Weights of a small GPT-style language model, trained from scratch on English Wikipedia: vocabulary 8192.
Each number is 128 + 24 x the weight over its row's rms, rounded and kept within 0 to 255. Layers, rows and columns count from 0. Numbers have three digits each. The size before them is the row's rms in percent of the matrix's.

# up: layer 6 MLP up, 2048x512, rms 0.0594, rows 1028-1045, columns 0-255
# down: layer 6 MLP down (transposed), 2048x512, rms 0.0425, rows 1028-1045, columns 0-255
# gate: layer 6 MLP gate, 2048x512, rms 0.0582, rows 1029-1046, columns 0-255
up1028 104:092115110165122162148138155144126101165130142122136110124173119193140118124120096124148127137063060141133109137127131104140103120149120128098091113128127140115138115137163092115119190130162134135130082104143102157126188172104136127156141141124110114098094091085121161080133138102151121118140137114121118150123139155186138126119132126163178114124159135182139110152158144146171116119172121132149097136111151102138129133152121124114096130133140143129145144165077147120188166108145106121115116126085138150160145109098151140139138102116120107099097161125131136120134163126111129104139155109132125128141125084129121115126159165127170164137145151098130140169095155140155120094140128145127103148128171120116101156146121153106123123142156085165099160163056128135136148152121126
down1028 101:113147113143123115136140142150157121097145089157147164152142124114121095185101157078096152064128131167083107100137109130129111131138122129125119143131173120139091121112103146128134112122119121172177144151116108158126116147143149111095158125128097121112105143133160152142094119184093085139122075121125158147121120154116093116156132137134127114104116084121137155169098173185114131155138111141065121125111087115180143128139113133126121141145121107125142132082095120170110122133160080101150089102138148117126135085091115159080161120137114124113129099113062132114107150147120080147080186110170120106139124101169116127115143095151161107138159131115111148110099149129091119138091095150148123148137141121187170135104113120173160128108090156112123123135140097123144137106158125
gate1029 098:095153185131119119119131083147152128141099132151087123124141086106110134133145123141131107105122145116141132140092106133140122127158136126137148157143083155122154130111143076097169114129126081138163129130173116146146123121159119125127143133118154132121122125113144104153140169149128126129134172109084121145177177108147108092146142087138130149114135081098174137180138142137122116119148139131119116125073138075136132116117112092102140130118148151164115148142177163127123146086106101086144151127177110150187088124139140103129132109109137091136111116120127096148137083138142167159136140125149105112106127130069112097119123088177135115128114103128122134132111153101092139074132159140163137210113124131121151113135132148143118136126126122114099126176149123097137152168139158
up1029 100:109142117151130146108122136084126107135125174135104109122100092154169132138159094144155102146126077107124146115108126137121111136147137125119135141083085119094130133118169127147164141098148135150068090137139122170111110122130147070113146166077109119153125147152109138131168120100105145105172135157081109143128128113109105117126145116141142122138129151139104129115114148148158142143166149111141136203113123141139113118133152126185140103169088111088158115106096099122109142140128118138120096134174114150111151170131123141121145118160150130167116081111143098152126135147154141090140069124110128179095132123141127097148137129121131143169155158128139162143194137093181169146123143114131129118170133124125108130119130192121093151111142162163148131119167090091115132159153161
down1029 102:128082113108094168170148170152109103142132112097132136045157138117104125118151139173164092147129154122175161129121137119184132108107171126131114144083141100094131138091172151118103117134117100180156153135078138101092158181122116122160130119158113109130118179125120139137126129143127115138117139128168150148090122118117148119154099158129105102103093165142165108170141125114191108084120147127098083137142132114136175150121120154159109171115094169132139113183144141156116137101099167153095119137122121102132145127115166136122128160127151168143116157169097126122144133116125104088082098102144105138123099146128135116125128126115158149136114164105147140142115082152127105129074168114141161130143102142121101127109119132140142140116133103168096136125150133155106101124139143
gate1030 093:173166137153126099093152115135161178132133159140145132095087133084131181138160081114128129065157129187121147144111151140079143106140096093093116133109113115139140124167125159114143129119140098137136108129114121128091132131144089116133126119114113132125093164091138149157155144143130126124101123137155154137151151119121069147126106122159128163199085127139116094114101138130097136103119121112134102123167135152104132073105125120138125143130124083123186085097155096092138082142165119101113112186120148151151120107123135160130081163114147143165127132119085107135135122100123140119174167109093194108103102178140108144122088088098097147178110124101120060099104143136144126138152123122103127149113113144147120127104121133142097134088099080129146113135134120110088139111129165
up1030 095:159159140135174131088132140099093148098088147118184136112133133127131119132104093139100194154152155180171172156162082143117155109085153130118116126135147136155123120162101152129146154100192097117131135103130141100141108116138109126092156087138120095151083151128118115097141155138147115121125130156142127170152161140130077143110092114133130119138105119143129119102150121121102167110131106160108096134090115165113125111137125124123130114132119107095137141159107112113105087098120140143104110159084127147115108090135117107118088131150116117133144150112130143143142130123127115094115148107089158099120139171130118124126122112107114125157133146096133120127166120088136110094139134141077104126088155148158104150124144132118115111149112101134117112146143091063138103109181138
down1030 098:138133124158107123147127168129145153127112094141135131120137184139116133108116152095124101119132102128164118098093088120130116196136132142155113120105094140147126129162124135116051144149085116088108134103152141083089103097130124116104139143101140079106120162162127135145156114126152112143104130126108103130146147136113109103128123096111116097119080130125104136120117123123127106130126173150094134146173159120135134152170132134122139146093103117143108138092129137142073150121115149126109176105126145121122113138181118155132125161112134169139135165132156114083102166127106144149137152151147142133106110149161101109151140143128106135099128162125116141118142140122127116115135120133123096158143177094113091096127151142134105116100117131164161110093118125132156155136100150
gate1031 100:126149170104129109137103087120091131123158135147142121102144133129133140113155101065141097168098095129134138124168120104132106127180091109108152172163103144092085146127149123142112149120089129107144141130109083123117106158138083166110155119117110132103133161157163112115083081140083111108128136155156118111158094124126126144088126140128094131171153165208149112110176150116172148090146144125100148116161138119102135124126139128131172140150060091088118148142120140125109145184110077134109115154155102137112188143132126128114126176092121109121131188141205123122101116134107133146152094136139138132133143122130131089110124103119168129087151154133137137084160116093098099158116128166139134127103111148127143145140135109070152135057128120130151129119118112116120085128150164
up1031 099:104098140102115151148084104103152137170142123141128122133153157148078104100140133119149156088109120175130132122164113141101186112110158139075116152113095151119143098120089147107123132221133130112092150139132112141127092122153138108112109098161109106121140150117123120156116130112144139128085109162133114150108092132125108123106105145174123125127083151118105149122113143104117108148100121123113113113142137114137105121128127144118171120117145166126178131138075098106146122139137141118154090103129165188171141121132127124113132140147155127102129132127138203181090162143127120091136131126176094102140121132136145142079107116076161160148138097112120098164094121137120087118134064104139145172152151159107144083125084102138171098158137113139091117136124150160119127123164127
down1031 098:095175136159117131105140108140128116144126170128139142071156179117109151128116129042074137140070138124126134109140146120151106123087081096138179145129143113116091141155145141133117130093114118094137116141120147096111136092094068165114135094146151108148094120157114118096144093117105122163146144087133125104128140093155141144178106133136141115146163141146130142083121139086139142060163105090171088155132093120115138127109120126125114143125119101107113109123132123120123149178132068123111142126120122127117168165116121138082157149094138135120157142144134098117160136126126146145146107113137134116075156117123115105099103114146090151096119171131112117119140127136100128118144117145132155130124149131112123137128134122136132139151119125146114146117117151130100139156109166
gate1032 095:136157145138141133087134118152095108095108153109131118111153079152134137144103130108109165106135116111102177108102119152147121130153126116090155154130120071119104136158088135122150133180162139169151085099122105135161110159108109120149095124091126170149150110141130132095124146122128156158093109142152120141111143107102135166103190110098112123095111116147177117103183126143175090148143118154161092117136108123166072130103155095124122116108149108083173126170130146151111151114158106157103130136163121129143121163106129156115140117135128123101144111137145177147111139140161100090130166119104139112089143140115119150167145143132138119148138123147191119118122123168108142124134097072103168133118136144094117102113109135120119108122134138103121107158147136159089100159093121
up1032 095:121137179147145115129113117139128158116133143126100163172141139139117125106133108117150131153132120123154121116111134152107115125144145112142133123072172189095145101129107139142102129119115098143108117142128171155121108111131142154127147091084117127130127138136109145089110136160166140115103100098135147120121127122122134185134128182132146110156115139141133075176138144122118155155134142132139136103076097155143119175157158096095123188088137144182166153136120147095114111116121135096109147091124144136111125124108127143129132158063109121106151169101125146157107141134124094107120133098139131109106141132143114107102163145175098120122147080106105133117137129134111115152134153114120195161117133105130122153101091114122119143106075108119151104085130144119129077139166096
down1032 098:108153091113125138108168146162132096157099140107151126103167124120132136142101152134093091112139070144128141117107115140119117135156143132134167113114108114151129115158108103091148125157127153140167103154120093111143097076100113129139134166132154151117107131133166131156137133127090115136137106152138088145135135135133117113160174070141118128078145132100115084104128128132129136093148149122121089165135157101133153081122102123124105080142148110110192161104143146120157129162156131106123109145125089157127147130128139107127167153217128148116095157163165146133101069154183126157111142166105173127095091132127117131152093116122123120114112123184171150154078148141133093096141113123171120112111085120146141101122118116116127135111127149121131164099153096141095113147108130
gate1033 102:083127137149096159142148102138142099166084143140139129080109131102162098122176154078126115122094145142119144120151122127087107131152124119081124179117121186106118104147143109112090094152114106121134147110145127115128132096121101155125088130122138126134176129114129112139120099147116135130135098120125135125143078160192117129150096121099118143106091142121111099103094145123122145126114103135081120146159112102141165124135103099142146118106107140102119111130131115137126127132142124129110147089126132118127131144135118079149103112139108113115162133125177140129150126130118097088095154105142100132125125125145129102140128138077167111114116118107124129123114133183145136148142132117165157116149141158131108145194158121131164142171079134107155104106132119094135132153137171
up1033 096:117155135110177138153155195132103155141182157120117170183147119091142176188135111111154118088162126126107128155153152103132129136121075139155151147138124140138121158089123147162100114149124104109139181148110128132107110130146121096130129125133133151138145134143165118080105146126133100080101137157109126121169130135075150135104124166110149101108140113135107141098129144155130117134150085152140143143138141094124095108146099144137109076185122128118124133152120094130139126135125107080121142171124135141098093103139122104084113127131122162093147117126115100130134175114103146137123119183153124171121132130177133148163111162173140143153134140080121105133124141135102123104143120086085102100117139091099126112089092133127117154102154119149117169119151174149115142142166106
down1033 101:149092117127132130137103136151119191142130135131093107132111116187174143130106155095175152115126096157098127131139125167157160116096147077132166134121117088111096113124106172089104148125159103100149104134162101133156167174118145133143138131137105129094150078117140110141111126132170130131129154173072126147132133150145118142094128143138154102142114125169120132170099113086132083103092092139124126088128157126101109118106146155182121145124095128169133133155082162135119167122149143112103102160124089116107134062117113134129158147127127135097139120124111116147155129113115155111151177125139125133140122106099075112117145179130167120117169124139107090154162115154121115150070149104097129096126116154107081127145136112094104113156136129106085133110134119162124122091133110
gate1034 103:160100152088127138143130111138154110131094127163152130083138132128092133135116112082121084141117137095114141140102127138151103111136134180109153177126149154129094140139144162120094142134136087109136169149158118154139139121107154136106113160119148125131140133152102142096159147122124145125133171090105144115146113139090112140164115145138126142091127167166127144086163155135136147086154161106146122108126121143146132140092115151112119126130143136112114149114088107161110143122151144173086130154159134148159133162111119153119123108099107113128117124141123085115091096101126145085164134127117143063143140137101149122110128138124152092108109106122146112184145160142093089142092105138100135096114089149079110123119104144130133090121146146162166126119113098101167145127148127
up1034 106:106158116134066098124141123131156107165178117075125095134128112116158109143123117142127159142128127111159099114149050109115122151126113123117084079123157124118150128139088123159156121160095149149131093151138117121155117153149143124125129132147099139148130101091096123113086086120158119158159091160111127129139085137148173144107145129114152152128134124102079162128142134137128171129106111123093124159139164129092133085117135118112144120108110124172144138177118137144155133162106109133141133149117146117132110094157160092149142136154145107132128144117129176134121137135193150117133166139120099160122131102139115113142110130178167107134154106119134107107119114115158171119132137138128151120128112132136108102140089111111080131122131098166115131103166152133111116137149130
down1034 105:159139126094176142150119096130145158150131121134135118127133110146156143055139103113161143149164153152165151109114164127139149143122136111152120146133133151129159084079123148112116139129121127108131142148156128120090161160147093101142134129123153152154121140156133141100105123132167135109105128084112110160107164122106127136120094178116168144102125130160147133144093119118093093100139142134145143146176106137122172094148131124127081152137062114119162111142143113128140129128126114131120125134157154110071134149118117118126122142159132123113139146101130125123137166133137119152153122133145122123130106081106102131118121126094112139138076148143134118123171157106125113117099089128088130148096106163109147125132137134101146072134184137151110102117111118126112161127109174
gate1035 099:166140136139129164152102126104125121082115130106108180100150096134129130118129118127093107133106141086115146125145120116128164125119124107144069160149117125170134190121097119142144159151164107133148137111162143102151115148154148124138086134127091138146106105116088109106141116150130158133120058116132049135125139076117131139136107171130156139124097105125185140135123163107087094131108135093127117071143137127185121150125134136162117132103130107101088160135110103075092120127138107122118111097126123141168058130127084088120108154126095143117133134155112111148082148126115124105115135090127138145086119105141147147131110154128151082140142132148158123122129110125096121115163122116144138098138179135144138104112113099118147138115108128094098142165155175115087085105131092
up1035 099:111105166095144077132118116097129121119159152124129118175113198133119120140116098163122135092080177097150139179105170141130106090134125120120159091132137103165113118113138090123124162134089084132143157100082160150108101124120179145167129125156133130115118106135116205101129134117152101148141123111168141105115105104130127129077146081154105139120126137123102156147141123132154108158128156122079131118135148169146125134162147109114156154121134124166102141162120128137164112111122146192157115136108131093102141095155141127151119130113118133117146114062055149073191075145088086094128128160165176094171120106113126159129135104120130141163156125152139118142147110142154156131159111111121117151134114119132107099163086187111154092108140119131168156126145120172162154143121118
down1035 099:107167101106106125169127094179132124154120137131135150146079114139155101114134141118152107136155127151090128114178114156156093135122119091143171109142130119122148108119166127154099116121131122106120087100115085140140131148122117120118156093108141118155091158126139131118132101156122077198084158154125110111142134108107151115150120161112084147110086158162107127115106116093103165109137099162127126116122109163134090133147120116128129157122127080078110119088132134124120149086152105155079126144137114110106135131120109137111146120120124142132145112150109153137135132162154119151124128128139113138099155117095135135160125163122142173146148103142151134119108166133137134119115140127132113120149146116107126111105174115078151145089103135129113148123120126099136150092090152
gate1036 102:115081141113103112134142096122110149185104125116135097096085155126141130178130059117114152147078129149115155101113153097140127108108118126142195123153152100091117123141177128087123075188137154078133139141159151111116156134138125138141137152105114120137135125163136136145142113086133107117096159141116123094130144138129123118125125169135133106116130164124088156101154146182133153164132134150080142100121093146078153136124133129100105128123131113114164139105170118127098157112121101138151123133103159120130111144132139093132084169150123107126147119127124158088110148165128115109153129139086139124104137108125157098138090143101136111148166157164135140130095163110137160102145138121082166094120149102143159147112148085108108143142179104115124108115135126108101140132102169
up1036 103:154143110116105134147098111145123116131090102116102122101098160171120090172128107151103171101135159131136120135104161095144119140123175101116115144097127105124135157137114176147095146119103133163130136087144123092125126118110170141111137136149143095109108131127142163168082134154100101101149145133107118116132106150104101116144133125129127114118165090157111122100126148139137135125135160136126112137114138097140089104100165141144134140134093139196132104131100104121119084120090125152086131166113147139131091130117143150114135159146156116160159153135104147169076138098101127138123174131102205090133133117142144129108114149141128165071108133122150159123100120097136108143079137151130105116152165116138147132135145120124133155103178147125133140129112103124098095149098103
down1036 106:149137155123172112116129154092112131162129146136124109112189152138124133110121099164109082164104144130100114131151119124117129090139154126097141205133072083103093131124147101135088128118141146147139157107136088151102139129144167129133087129132124139111148109168113108147131104120115091125151137121094138144145145144140181152136083185102106117134180136135095132108135104165132093125139145161119103108084165128144145100149147110133126120146112121137085130103130106112096161129157142082098196095123141124147104120147112131108165110123147105112119130143140131158151124143113107123137121137132189176156135122109101119137108144122164149084136126139125127138080162116168169102133151129132134166120114109138162118106118160092110146117153143132130121134115122103114131159140103
gate1037 099:152114186121096149140128148124122093108178126130094090161116161148089124071118118142118118132096158122136124108127152087146111124109164124113141161106129097131096133141133145117114141120144092097122133123144128132118123113140157186136167160148104185144183158134132143172137113115171105175137148139089094101130104176146159121107112166130111142134114113128137143067099138118120113103113133145085154142123141124120140106101084152114140072098177125125127166095134131108102089162171119107088097150145132122117080127101088125142097150147114142133155175138150155137120137190128121104124098132101127119140153156117140131153141131103135152081172120137117168120133143138105126149162143101096117097104130101142140135147117187128143120117117098191110127104106126129161109118152134
up1037 100:136114111122199114065093098165144181126124090155116132116120096136174091143141110117152126122126142143136127150140123121065123090109124138134129118129087149141184145117111131189091108114162116141110067123094133118126138113108119099113080129127120107121103131112178126112137143116100148119128146122121119159108099126126109151098088104134109097131133112148130148143155173147154133140124158161141112134122102136090136180094140161129092110165122140147105132177146130129122103148074156123118111153159125093167119152163128134103136133119143148158101126158121103123120127126103138126159140126124149178119112134143119162080108116152136073111125137130152121140203141132151125118093128121160122117116096137133177166114134115156124098130113132152116099140155138140101161115159110
down1037 096:153152145184116138126115140134112090128148139103128144151127134122118144128133117132087129169114105113133157121094128092163177133127166149119128122125131112093095122130123147080153136143085137152141127165145120175163082097138151109136141133095100147105092165089092109107102097114146107118106102106120136124144152173144114102118138108143146125140128157121176134144128118153076136137149106113143118110158146081110119111155148121105156127151128088121139122114107143110150166127176099143122109130116136113117118159104129149126135088130081117090126071157160210117114120110111153105118106115109157143133162110126129111156162104133166141091158145141159107149094125119112102165119122138122160143168143093149099097111165137086099128120141145128091141175139108128093179142114105
gate1038 100:167130131112127092107117149161139127134149118137101146122161139130132114119159125155085122158114092130137140099126071084158094164130157129082139110181128143129141084127172120170158142117122161101132122144121113151126123136139146090130163128104143115123155120148136154118136178152144108177223116115124155104141112124087120091140140098112150129112126145115154115139114096137114153112090142098131111102182176125126095169071126176125124130120175115146135128101105134156134145145127169102112103075133112102124107166136135127107158130113133143168105145142113129138111086106110147118152162105113119163086129156157075155184094134187111097120126148154157133084128131114129144135176149134156135166147116072151141138142152119111121133072124140151105094111117138126152137102138123
up1038 100:136150131131157114165110160106107087110107091130111125138111111148153164143106157134124148082103148115132129128090198135136137158140124114121147101110130139128101139121105136161093134116108128165098123123144193129115106128109096144107172126144106127119117111123125116089075078130141172082109095119081085143129157139118190094097104121133118128147110116134145145154136118121135141114140119137124137102131117146109153152140109111138038127167104094134131120156133094106095146134170064180152126107174156111120162091143119110119126144151121138110105153136174142125124136154123092151087070157131125132134148116137126153121117126132112147124124145086174151133158080172109130135130085111081159107141128172105136167139151124114131091092064131151161098098141181121118103170152153
down1038 102:145122167115109143110102146113136095123146159102097145110130104139110160137175138152117149151115111115112148096115139136173128113102103104144124194142113116130108180121134119085146109155106136116125082106125178163118126124128145102115112117150134114119112151170101159178127143148151167148190136135175166067150157099108129118162095104199112082124132125142115158103089149091136095162136117078134113143114115131154132120128167150123160112164122134096122120106143092074120082155068164127156143107135147149125146120138118134106124111140136095151082126113108141158136148171130101104079136134205115126112111139113144132127107158080137120154117117156163128100106129118129125109118116100125139104166198089152111138115129153126149120120135136151121090155092114170130143151116148
gate1039 100:151173076110159138138142149133134140166116137086121127155148078099108133131139142123106103157109153120151152158124133094133132121120094108162122144074106135171094145103115119116167132105126119116130103108117141135163127123161181130112115097168177130125150096121121133137088127161093063095088101138130088118120141186147128142143162128107128071092128102145091080131119180100123177142147135109136144150123175125151102099093101096119097137146123116143163139096112118127139126119079090155109130094160132107131134140126118088134109115119138102113077073121128154146132108117110154111126124104079167160172163128132179202138146125118104098134104116128148168103108160114132095093124122103111137140150170129176141109107136085125171121134103107136114142151113136098139136167115132
up1039 102:153175108136093132140128136118155152143151145097206164136155122154144130148141159159175086099147127114136157118135143134136180099098154118104157153131114149117094153096174144138087136120125099154122139120110131101125098127117114133114138181102167164129126118166108133116137141151149127119151146103129124125124077151133134106140122125166115131121092170134144090152098103150159143137115094098144071104161122181148136169120136071068124161097107118131117167101120163114163149112162151149111115124133146106138152136153125107110110108168127123173156142099120117137090128104118102138118096119138105140162106105098135142108170131126140104117146142139142157135114121126138136109135118164126090154082157096110133101149083103178125106073096107136145126120121135167144140112142114
down1039 103:158074154108125121122111135122131117101116102103117098116076151155111119149099138105169096184106144142143126137109097132123140140142148111124160103123161087088162108197126137116131150110130171141150148083153128150103157162098129135122105182193137152152166134186099138082162162136127144120106103156115120129129111084066170109102088131123130141125113143108125186101137139143107116103098185131125095103123157100114133107109143138160146101099143163136118125120127110169111141090159104130152148141143126133185135119091095162103123174118124105114122100134113105118162098138181123085124149137134154166101112116126164100098110137106099125122152135112145112105173102146126145142133111155101126108138112134170146146137126169124113107126100139104107124158135096127106105145094113
gate1040 097:120123161138114104136112138107151136147131161155167098179124137115120140114115144140095117120102116137111126108111125098111135185151110133132139150142142127140125147137130177128102141137148140149114143152126140124140122090139134117103129143166108061109100127120106123117101162094102158123124156130110095158191150105163141121133137151085142084114161124117128130133156109127144112118129124091134116114159119151166118127142147126134132136133159111085135123139115160089105106152123127143110145126184122126134137153148153152108100174124151129131080142127125096136102105129142104122099095120172154091148142153138107152141153107081104082094139132136127113130127140116109149096093094132118102142162105156116179172144126128145128149141110151185170149119125190129119112119112112
up1040 101:149118116077106107119145158082121132136114105162107148172162145120079074140136117173138130128126141160106115103094154133147070112153128102153130162156134086134128138163111164159128173090141138136128106147099105136148138127133133123096114129192139089125110149130136140130132182151127114166130132147096141127074114113135160139118147090124127151108114157136116148121184141119151117145080105066146131139155152121128150082109140107146106115155111148086121118153132152104142094151133141096150093143164122137115115107065107114141155141124152105161173115105140147103121115091140090117143117133144115127119097099137131157149154152115121129095140112108149106119126105162115184127087088099122102140116140132171165153086114132129095129131107129135105125114126085099160176117144178
down1040 103:118115163143153121133092101141178118171122128175088140103086175154147103110121108094078108130159126105135099139149180102153099105098140122134103158137109153094161124127166163128087122149153104159124128116125155142120153130118109165136122141098145147180142122106088120130144127141155101117145135093154203118128159142128116122094091146136132124119099179141145152117157151111138142086154090155128125097122137164141098138113140126098169128111171125091141130159124093132171076139146103144148142147143114117140141115114125112133101123140100100080119132124122149115126129158132147158118145101120111111150132142115096137123100089099129138140121107161118134128123096118214115132166124158122201094092135151137105149102121134096131143123160138140135106120104095128104141122099091
gate1041 094:134109130160119165084118145140114083107116145136135139141102124123134148120149106144146088096165132132137131113125130134176147102119139140107138109100121099117106122132115140117115142122172145182130131110128122163110117149108144096107155148114159134130106146129105087097133144116114142156139194104127059073153157096159084121117160202152117071133117134084127175141137122162145141149108122148154166136105083127152096150144118119105077171132069142125133151131115146121135137166124085155161168130109116092145132181144077131085125166185092131145125138132176113150117123165127172128170092102122117154136122123090086125156120146138124155138123115160111113118100094087167112141082102133193141149122118122114159095123122129134112106137145181151128181131149135101105153146145141
up1041 097:082134157136143158118160113129123075121122120114133082160108122110093139123144146152193135139116092152102135137163090132105192160112108110115095110127164120133134119144116118167105138085145169146138178132125141136087126104112119115132136140096138136133087115131125133152135156121162158159081139095114157119139133111121107150095147123111099140129161138129084150090142124112128122119129145119138137133127140114139128131085177102106141147137093200093133101111169107161171103148166189094164155132157116113130135129107085120156134093173128136113129130144141128126115112146096119128082146119134163123109116141116149108144167126138131113110143138121152126149117105100106152190118126133102101125060091171086103167152129162096145109111121122141140137109122158131123147078131150
down1041 097:161135096038125114143121152115141143094143091099111164108108142145108107141154123106113121097126125104124135110096108148065077156085122140128081133122087109105105127130168121087125113146140110147154123153063121122143153111144103114114122106133122151175121109151118136153099116127136126165124121126123177153088122096151152158154117184100128118130139143127106162148113154130149147157123128135123107115102154172128158076158116125150072139119120143094109141137129116109133116135114155127122111127115101174130153134148141109125126115137105088164156172136116139105082170160132143115172136085118072136158154131123166131109118143107124112132079063117128159113102176145128122094174165101135092078110152109097200110119112105078131118083126089153088144159140090139136143109156141
gate1042 097:187100087144142120067088137094120146148163112144098111145113150099147131116110123154131152151102174147121159126170149120123088093132164147084137123139130126147141121149129132150178140147100118127140133084126116135130088113121162103095135167123135139137094106120096165115142082074072150105073136125085145150107104179130104129115125102165150162108141132127095133108168164134117101142077114066118164137128113117157097170080156131104116117145104113125116123104125118102047098103117100110126156142127091127096120130099105118123115147101165142146138115091137123139106144097104139153156128120138173143133123154140144131111109173165111070138114114102176135126136151104083116100110167112104142123107123092124123079114136137127167144098123115134102102104143163127159109103147116
up1042 091:154138131083117141143180113102075168086103121127088135104171080143111147144104127124152168131100119109120069131129100139117132162168123106166149134137159139087115147128149157091107120106129109114137094147120103111116121115144119132160122102160145130091162154181141144128096160161162140129120144118168078143148171133185120114145121177145137100148127109156136087162084095125131109105120121165155099149096140129162128112137154120138159081114174115114143127118104116140149114123138162173120118105112137096169129128145112099123121156164096131106135111155144149113156122120164115112122123108116099127117108110132104093161161103123148159112144173135080135108152137147148135167139115148117142125175109150138115148148140098133101142104152193185138147147080089076097151141156135
down1042 098:143122137133146119106130076136136147137147152077132146086088127126062140173131145119115132119115139115153122111153155097137149141154176141129150125108149102117166122089164110116159083118126066148159145113141125159123139131146129155123120090127137142158112111128106129099116142103097197146145127136130139126122113107138143108104111139135113168086152165159095141178168120154150136122116112141109100156113093127098154107111114121152100110142120129190132146138126094126109170140088111136093139128132152115131107121109117151090120089096164102129156140112115145133135175113114153177123133156145130154115104155114120092115113109120151068169133181117140121118069128119147121096112173124090154101116106123129147163107127147097147181134136113084132132115173140102099149143129141
gate1043 101:111120142127145153096134115099145111128114087126149093105121128147137087136133140099145120142158125147190172140165138106128126133113147153108165130123099138135120113131131107107163110162142123172120098167143116155088132119112156151096126125134164110097138131101144060111065134115172138130145172098075142174105166123120130177102089117144114128139154138148103151113113133133089126118129129153130161114121139103147164165116160136140121106122116167107094120108130135091165122103130117130093116169086135105134102137136132113105115122120148124177141153113063106127076138146160115110086126118099122099135108129142123136106119133102123178077151152080149138084135162149138158120128106149136123129160141143162137149164124127145111089126172077155162104135122132108083129114122120
up1043 100:165096145105157107095170126104157147144100116107105167159127108108167163120137151109096149150107159117162104106088109125143121150105108113122128095133125147110142118115150137140101099154124157093140135157140129126093154116126132107089123141120089070159112118148125120153124137116157154117161154152159093143190100133061132151152122156106110115124142129121146131138108177176120128150123120054080150147112122121149140131092141078119109127178157119157110091106147128145140117146106104135117118131127149111128115112112156148138144154123143169141133131165134137154185132128152103165145128156157102083103135139090122118146128082109079134077106160091071159140164094132086104196090136120120139114115172107102109097110097128143155157115118118121113125103123136130118158126091133
down1043 096:145117087114087132114080136122137148131120095129123103138144143174140133093120106185149103154156132147169159099121099129136154105117108093148075110083122157114136146138125111109076145101120053138119116120132132079104165140119097143140125114116119130114168104141119174132119151162090124168128114114157128101131136136123132130145130162121163146181137137134122164101137128111151095105094118129144099152126107096137106106133114147113078159096138110156123100174099099191174149072113132126126144147140138087142121145144114127125116147116131150135161100105136112145110130127147155089148128123135133115134149164148148186124130131162126138127107128135152164123121141101091085135095141151086118091175118140141119129139102145136154126147119125108141114166131130136166146166097151
gate1044 096:134086142155150105135094153172116175110128116135108127141090116155179119091116148157083137119094117136110115137054132119085120133121161138113091139107100128113113105170144155112126137097130141163123122105110124151126130125166131157147174132095155130146099143149137182132102095123133164128137143141151120107127122072146196109118111128146114116112119098117098156100128134156133143113133131116161178099128157122141130135166154085140124130139145113063180093161147168110129120143136139138167124120167140112148168148127106083128104130135122097144101132115169170138137148121136143106143109140127133152144158121164084133101133107149143073092149130094126162116136111142092125114148096099122113108146087146116116103146114176103135095095125185109094110132177132114123113116068144
up1044 098:142150121137111110142118084161153103126096109126099137152143105165139136167123155121122179148111132137127141162140164116101149167106134163167120141080128113090101106099112144129073137114158125095126118107155094161149176141140117142127131156142115153117087089112166136128110075126102134134155096124134096127141135155149129100104153111137104127130136127112129119130148156133115112110143146097136124125130139110172131146125121132153110084128117124106161156151099120114138128147136102166145110080120135120125096132143100161131104137118125139158124154099125165110046087159150119135135142132133094122151102108118108153102110099126141135117177126107128162139147128174106109085125134125130126111103134138125152082132144125109101095073116139120135150144116129111144134092127093
down1044 102:069143134152170122137129126142157145150097116116108145155111101151139162119134135105116110115076145102131086130159128113185099118113109115108118119149164128109146151150111154137140097136105104130138120116151128110125115129111151113146147113101125115120143142115093138181099109077125119153104140159140191074136127123128104121114158112166107119083145139135089118134147114113105116143130148146138183113164104142169142133115144107149154105131132121107143142120119148147162124132113116115111138122186114105110109125126118149165141152164097114151080107171111132182153190128160109148137152111149118178148137103117160158136162137127151082143143126130109168163134171137135117117101145135150095129159104097183126100146116089137111134135120122118140134155105124096135114140070139
gate1045 098:100112130111143138157134107156125153052092107145164125149095109097086107093157126141111101100131135128168149157118125157124130077123136128153077156143159123141147166165101116100128110112110101110153117125127081147095115182109088124142158132128119113142117137107150126152097147153147119140120142145160139116113132119146128131123146105126158132205138144135105152130118101112145126133101113136112135138111118111112107134146133111105088133130076090130117097154136121144094109140140141115184134117130108143131147114131151105103145174112133154135086133117113128108154113120138109092122153117155121143159127159122116135078147099175112160122132067125132134098109132153122110153151091160140167138120113149150111090162184121149129110100117123100122163136120153157154143093101145
up1045 101:120109133117124115122135174127131095121131155135140148110127067152137122097104109150119094077094133122119158088110151082123109076139122122120111044130100105134111141139168162100122149138153130093139128104126093137138168101125141119134112153132158156108133136158094120080162117128134127121140143122122135158150090123090091140118186132140153125120124139115138100132165126100099155120115121088130129079122139159134093104130098158133131127119137129125117160164106116118143084163143110129145112124118094114152112098104154131142162129143170104091148134161172134127137125124124141092135165093139162144168124145112115121136132145100129157116120160146136146101124114157213121111165142083095120142130127124130128174135123123141174105166124147106133120131140074083132118110151113
down1045 101:135159144106117118125098099104151130144150134097127111110142159151157138143141122113102167158090106136092129143133113125152097177149118105067076135132119104119150077168127151142110097147166100144132127104057143116101132093138144115126137168115124140118083154170092137110124115097125094130098103165106124118090136128108142118127091123117069099125143126151082129110118115147173123135141123134146083102112157084071132124117142145049165093130165114106139137129104164134151158106100110113126153096152101084092118156122081156126118128101146115162135140121141091108109175128110109142141145172082100102117118122119157133128133113122164087130164154119098096153148117151107093108156153135105122167129111099102141128114141165133112101128101103113114100179134135126126109125128124
gate1046 102:105121162106148169119149109117102090084150144126135087128160133115112127103107149135151134110087123149085149143108150152117113108115127155117141160119107174107066100130123169128097172170161131140127150106147157122107100137138131137119135082093138120112147087094153107151102163106103156098130105116105122159110124122119130137129128148162138128148104159137083117090092109139131121135179105154129108146157114112098143117136126143080162091103098154173132130150118119114122099154105120141130156133126130116122120147126096157100132150120112172110098134063133182157140125069124093092114158089103132088119160147183147111148136107114114132123148146136142154066083130159123073117138133093113158132150084102101091178089086094124136150144130181098095101122112112137078092132128094